Part of a small language model's weights.
Training: a variant of SOAP for these matrices, 138M tokens, 4643 steps.
Each number is 128 + 24 x the weight over its row's rms, rounded and kept within 0 to 255. Layers, rows and columns count from 0. Numbers have three digits each. The size before them is the row's rms in percent of the matrix's.

# q: layer 3 attention query, 96x96, rms 0.16, rows 74-95, columns 0-95
# k: layer 3 attention key, 96x96, rms 0.159, rows 74-95, columns 0-95
# v: layer 3 attention value, 96x96, rms 0.147, rows 64-73, columns 0-95
# o: layer 3 attention output (transposed), 96x96, rms 0.172, rows 64-73, columns 0-95
q74 104:103103150120139099126108126096162112111099098154135158140112145124120105110091092132115156144140104167122127099138119109118124136129118136121146126113143101136148140146102107149060065146174103101134124192134106104113138116109127166186150132130135135143147144119093113128132108175164164159
k74 109:121172142121111103137079158102189072136135156180111118147148138123110115115139095156129175132132097117103149120115178173101167162125127099103136134112139121093123126115100115119105128140104119123170114106122118113125134098136148130165133145145137133166119099131108080113149145136156148170
q75 091:114139129092132098167116121108150107129133129086110127119149112114128129088109110157139089144135086142167127124124116111164152137090091177101167172132144106168088146095114164155144141122070151146101122127105101181127133122136117100117131137137101132104126131108174152144117083123106138108
k75 089:117131114162138146170131129129157094119158149108119116141125117098147125104124138148132104123150171105114151112156105116118145105119102132126139154108173141118161132149125079171165081136133147086106120127151122179091108145149108103138121125107144161070127110074174092126152116118108135084
q76 102:079119108132171098073142102107100118114166120132061118129093135147130121099151132134067087171176097155167109109101159128141127135155156098154149126158139155165124119121156091132155128119138133131144124120126132124111097130120166149139165105136125137127131128127147153142108135169147111132
k76 098:096118097140111118146119142118112149138131115159118128139102116176130154105105090169095103163119136185140093102092146121123139110121148069113141082123107157120120150106159131144187113137137153148120120123122126138127156145148167190144133132163110098105111087133120170101131139118119147150
q77 093:158060123118109144113103123123146110140102149139144115124138118142124121141159175120118136133083101150102148126141165154169121125139122159164176144102119144143156130116122155104163109126170088088107154057037136130142122120147127132119138135154130116128132142109142135104124140123130149129
k77 107:098115164128143141111129142106118117121110111132151074113164146127121091105144134089123134116140172109122125167129143206149140123112116132151159074165142111120137110123118152117133141138067146130152118062111118123147115140105114149107110128111128164104126161162162125103143142133080145160
q78 099:118109143135167076140129168136107114127151126076128121159104139152094134074162110140102144085149129155100132140141114146119112112167101117098138141124114103114146179141148116154113112107174142136103090137096185117118129142119159137108132131144150097158115149114082090141128169130128115155
k78 108:173173174106122102148113171113126119169125138125104076084105099092121114124127107132126136138175097154102142129126132140091136155141113127152185112161124112128127114160158155116121139137124175149118149138117144100102116119153132134095179104155086140136105123158101130111140153082137132146
q79 090:167117134106148115113121114152124110114126108125148134103117170150114160152138144148125155138105137112124106189170138119155157115131166103122121136149079061120102063118134146124165139120134075134116126137105102187155138095108137130143147125123098120111125115099142100093121156105152130164
k79 096:090132126106141142145082098098106159158119103139094117117128123126115085161114185159125142133075165116113173142191146130123107109164141130134145122115091118143100089131134139132093136102122122158108139084145135150142116142107125120118115136153071110131135143128134106083134140107163171135
q80 083:145157157084133086124134114134078139109121131150123133109109170147150158183177103121121138136136160119147132149111143122146165134131139087146162065080128128137148140134143141105117113159071168141105135108106127151129145146108127136085172110120112142126119154108165126155158098145103124131
k80 089:111131106155122094107150169159115061126139146095132126093111107130128110108128129145131095134127125150110106118080137087125119090144127106128161150098145117152135137147140147132063134118098153129133140144098157150140128150106140122094134119116084175133158155098162164184147091097136134107
q81 084:134111130112185115132093150106138140132107137118129126136117110145128077188116104086118107136112158125106113150127159108157155120114114145136178151132129161148072082121118167126106091136140137119108119151160173115116127170117141078126167124174099118129112169115138101144129151105145143113
k81 105:137165166149117109140131146093124094153102097121158136143133109076125133110113113132125125141123136155155146152131121169122124128122095153125208125067151162113140132151124128145103115107118151099118098094160172124128132121144131109147122091158070138117074114167162125133124107115109136118
q82 111:169141142155103107142148118188161121121155165173151110083118124121099120163093121114143146115125128122132118134109119148150157128133154110122123095165152153143137110090127185118171174149095121122132117067119093126162163140126125139136153131116137135113142093122129148101128064121105109127
k82 112:107125091118145145138116095130104142059127124124136176123103158117159164133093151131124110092103174120084130108150108135130137098114156151134086127134104130162138143128111122157126133107167098048141139110118121114161162130135139155105140140153148138108180168121138135139134099129091138136
q83 102:133159135175119132130120154121149137131139150128121130080130168119115141102100125114134125119094176109107144105145110106149107125162158115130131106097143170131111113105083107139118144158064128145109129111138099076131153144127131087115115160095140140096137156103168060160118115138091146109
k83 093:159119116123147115096192113129129108114118146130111163103130149102115175098133172117084148114156130106107114122149121103088128114080146177158111162139105123105092197150108149154118083118131124091143102134112104098109095146147146123123126151136123112108137146141166135109147142120106146102
q84 080:138128112140142140096123148099110124116154153110149126103159093114124152160121121115100176203134105144106129138128108120108142127105140173125116116151082111136109102134144130103110145122157179144172151132157127142151095172143107124129124102116135093126123170130099160079092146165087107144
k84 081:156110128142041113145093118179085146151152124147141115140125148141133115168100114103125105136077101124083163114146121143136111146117145119121135149097124143115111101106119101165151080117096151150171104138128128161136119147143109107145137171095139110130139096150123155133108130126128089153
q85 101:125105101091113106125165112148112131155089139098146106131097143131150124145118153166128146139082126089117138103145179138125174119127093107120107144141095121134161149171122141154169133132146101076118169138121138138127133137178129120107152155147184088138129149108150170122086116131110158128
k85 113:071119143108120126152105164081145134145130130143157120121131163146120125159148131133088153074096123069145135133146156117164099139167080131115139083155121120114154150100164104125096123152110111109158144082141128098149128115167115131130132139131146123121123138103180146137096127089153147120
q86 087:117075117141179116135170108103131132133094149138126107096086162121087170146127132134079089140140134109135140129124131121128147138138121139163125086124140131139100125129129103119117132133121116129173070106135186129111113156087124160096094100091149142102105186095135134142117156134127112109
k86 086:139147092134101148108152145153095120123116116162150110152108145092146161089106134106094097072088107129139099120106088116106098117136119124131170132127132161127109147114153100137111139156153151109087069123143156102108167122117136139139127143123088100124170105131130111114076177129148127136
q87 100:154133104128125137099115142112102128077127155079124124113101095141131074115132157151153154112124150142128136101112112134116119135129089132128143132154119066117100087098151111142105147154095121147152124080152140119182131096067099161162123135134111153124117131107125161132111104145139184142
k87 102:149164110118146141131117061118111105109125144111127133134104133134147121110133116158165148113144165114112150133139114127154085201092059072121115160132132120124089110109099118181102154086122088142144087128101135154125136124135153121124113133142117122129146115117135138116136119144124186130
q88 089:115127124145117131134164164132140078115133130163146121103134146148133146125099134119088118164131092111145126114155162093134106139092150144133132165106184155169084108183119119149110067111152173157117117140139139135115115151145138121139102144104112107159068109100125131089133138123156108117
k88 096:131121144102117114140138157102161121160175095174111124105154143116125087102113140141112114129131052176136125124151142130135152122101104145114150151099151162139115117159114110123157068118113143150094101106153109136121134117117113107095123143104121060109098098128171109148126124091134127118
q89 082:111142133134157154130141158131128083148168123133110124141105165118122097127096119148139163138130081135132100075121123115111133110056143153130168109087116141087133113109115116130142163125113123111112141163128118166145149131123136093122120161160138163137087105090119194085133126094127115136
k89 088:152118152117132154139122133122130127167171136157170165134083141105129119107165134155119168153166175113145093110175130143186141139111147134105133141100154138124146109143148152101099146122114109136116128140137119181160123096132115085122118100126116122126114097120123163194179116150134123140
q90 090:109134153130082137100121146146122121144099139127131152140135159150165108133142121134132111167160099098166094129138139146161150125139145086134098157128130099124131103119134102082171144162119150122124127135091123142116152113108141067135087121168138108109121131135153076168158115170124167074
k90 093:151080125182142129193118094107102127073142124139144128102115159150125117132130134138121156155134113124151111132078144096142125124107123099156106096106162119171131144133153134102137139166090132133110151165153154130065120153108139155120071155133129111136132174134146118120134133137122164120
q91 088:112104106122103114098056132111111122154115165126160118127102130141117128158159107120117143096135139083098140163122147139070164135148172170129104107139130115110145168149160135154165112160112133086087098158176159114117132136175126134107120114134120122151124140112108111127126087133130107127
k91 098:128104156142151112097139138110147132142108133085144127140132108089121107160145120145098106116168145171122142133112115143128089130132115143080097098107143069113105123123113138127123106156114137105165132170141131098108124139148146173085139113127112133187123134120155160176106123102201111143
q92 094:149118124126166146149099133110137164135137151100152130155133132126155142158147189140127180135128109150152099130144100106163110161160089133186111137129132123122100167166118118131134107143132118081107129138128142102120075138148121042111138154129143129144143124100086119124100108130136136110
k92 100:166143148100092144130096139127119091125138159086142113124140142150131121120152143106078135146093098133138120135118115102094076113150100157111141160147136119118099075149133137145173119148080111116134125103121145081142084137158105136115112141120097135142087125078131095150104111135172111154
q93 092:163122145152140129147122120098131108114114112117128143090097156137130160139110137114093081096146088135086106111188137126156139134152113139111126120129141149130101128156128110132137142110164093157163141130096122050144137145142135099123120132152121129140132125137121199086116168180115155106
k93 085:160112155103108091133112159124108137167121130148113153092125165082146127141105129116133113113100089111134123145106122173150174089110087112149098120129153122112114138124104132152116140143154154133101137115091154096108140188142136107138101116155150136097108075132118125104113197151121143107
q94 092:121106100126117085102138147139146070124111127142168107149130128114152113178142102099116124112152138169146128124112117111155098153123097128139150108186146141149124118073129083143119125150156109173087170166116102087104134142145119114115131104137104184141143125134154138141150137121125122084
k94 088:130129102123121109130135122132160126134104113122164086143134139129110143088102115058118180106151076131140141136081110122083134110161113115089173082122104119139171115131138166143166091120139118153101149120113137146105144147132139141162117116135100132117135093160152129161116106164103115162
q95 088:162136109095124146128097164119137142125110102139137143125136133137131130202107125107155115078171139141146136149118106127085118103150144105151126118127143122125144143095114105088126146140130128146164187113118170113144150125141132141138151123160082163069123167121134137162106063095117129128
k95 097:177107122126158099122114161113088123106110156137117136126140121146103157147152141167131122091153145105127155154121150157149108098164130111106178147159127142156133076094124149098136118133168111149163143146061108123154109127124144138151147126137098127158143104121195110138129089137102117116
v64 094:152143095096099149140145101112169148180124126184163150133113140115174138142094127141139121101147128099125121134140089124105098131166127140118127105142133132142087079138151087120165119154133186125098091140129098129149152130178122133131125157137123114106117076129110130091133103106129129087
o64 091:158138139151156147120114161102134128083084147112104139144127116099121153119128078090097128139134136126116107116083138138134147152134108115169127146110087115119138180094113182115116178116123125099133205133111139117117089125111174089118121133130114141150181118138135133148108132131146133160
v65 075:141146175141124121155115115102140109132073137154095155117091117117175125154115120122154132105137128087101095123108121109093155166106087151119104122108166121127121128111132111119143110186171126149141152175144111128136078165097140145140145123135149085163149150130171125135145124124143174139
o65 095:107128156125123119146148115161116157140107100113125123134147110143109151115124131108130147155106112163110126158142110123096105138147163114097157063143159155125118113130108170133174114074094138098143163114091096175096136139187140084089129132118134135109144110164118162145122123119148092106
v66 095:163092111109124151183126192144106092160150115122153137117139134126112113145163136169146134084154128107096082136155109113110138099192111120139148084112146134144113094120125129100115105127150136121089091130136135159130146104147145144165116137124115149153167137113145105132131166079132124106
o66 094:063139097150118126091131085093163167151111154143135112134138145103147176121112101077099108166125153147152129155107115184149135144103143124176102114148144112116152145094101144139120121109112123131158105158130119111124130141105071150125122118164122134132110122111122124141142145140128117190
v67 097:129104152111151169129134126118103138116154119168151098133091197172130154086122187104131093097162143137165140153151134123143130130139145147083114104119089117115125077103098144083133131117095157099138136126105110105104114118142129098123103098126113131107134154116130112105127163135146098099
o67 105:134156078126102121130111124140156103125144157060133118112134110105125112144102067127147137157127122137109158104118112101121160182137098119142146152188117126142144177130188114166102142132130116128125127078168108142124091133115120129134192146117124130131098119115103135157106115123128129137
v68 086:061162127133161130103152117105131110106133095108144136135159105121096151115126131169086153145128114170120134147141137098174120119110123126115153111179117123109168109111122121084108166151134144135121170124124149109134102118141055132110121092115134121095108154118107141130178138164119134092
o68 094:169087135091160112129109115148153169116146140102156130112070131174111117114157136137145092113155136095152138123132084121159107103116113098160133177103124115142147132163152118156107152134148116128133094147112110092115147131150153126120147168148150145118155111105097156119103067115155146151
v69 100:124134114147095106115141106114133150135081113122146132086103120110091134114107146132139130144128121105127138130198133088099163123181157151115124144154146129133174135130112118081148145119093109130139145172110130104175062108148098153151106125099134141142129145073138139113094139159145140146
o69 101:206115124101181130120138086145121107113159143122094120141109130108174132116138120145122147160134153148146105115112105141147123138063106108111158111118126135085088117126145131153141133105101109136115139103089076155080123150140117106120140149162111150111139101148131138100165115135139167154
v70 103:117083113137094132168137123144106151140103083120137120079128114143104136135153142119124128139116129088120142174135154145098141141127143064154148162104090154130147122118082149090129152195118116139136120170163122131110131118124124142150094136072144123116115101143095103150159158105127141151
o70 102:122140139128152154087121145135144126162135126158157144132096112150166121126138112200113160140126091127173104102120100128116132156132115152133082119105179124082098142162162103180159127117134115139171138117112172083141118140090126099143117135145114169117153118114108126113099148155133120130
v71 085:110138106166113118136184176126141109145112140141123114122128107115124091057107136148178158129125115143169053116171093145154131132130104145114103137128149118174113168129133114134123124100090083128096163117113143116113121138109114119115100092096143127143124135150145133142123125111170100123
o71 092:123170115131144154156071112142122144106149123136126137125105119091114148122149105124108116109134162085121183163137132114099175110102147099097132133089125102092160075097142117162138126087185142127147096090167124146123139127132144112082158116156116139143116146129107121111119161106130119133
v72 081:157161138070118086133161117149133118123071118160129117124183117149159120123101085136134120124125124132098111134154149124101172119110109132149129165169114152135099131150147150134160135080124145122113150136128137094115133126114178104105178105144138115081122130145147101179123130125105087109
o72 083:095146101124165171123107141144106137164154112112117121163134164118167112087108154152152142144129166147151062132137146085110123156171182129143104153082111123120115129094117141131115147123125163120121107120176110137099121134128116138125146150097120152118123118152091171111151132108142121077
v73 088:190150098132101142106164127092108131127109078151153123079126141146156173135135137116124105142148145097121122106139110112102133117143096131123125118087105155152108132142154087140087118123111115062113152148100129132165104098148110111144156082165132094134135080118157105113134144113146143122
o73 091:108148140125128153128086140155143119162100143147111141123153148126126141145119141146119155126105132125144130087128140152092124138120150146099085092155110125156128170116083208113149147123122121132135111084102113126071125142168124125110144134106103155111144106075141145094143158110171176144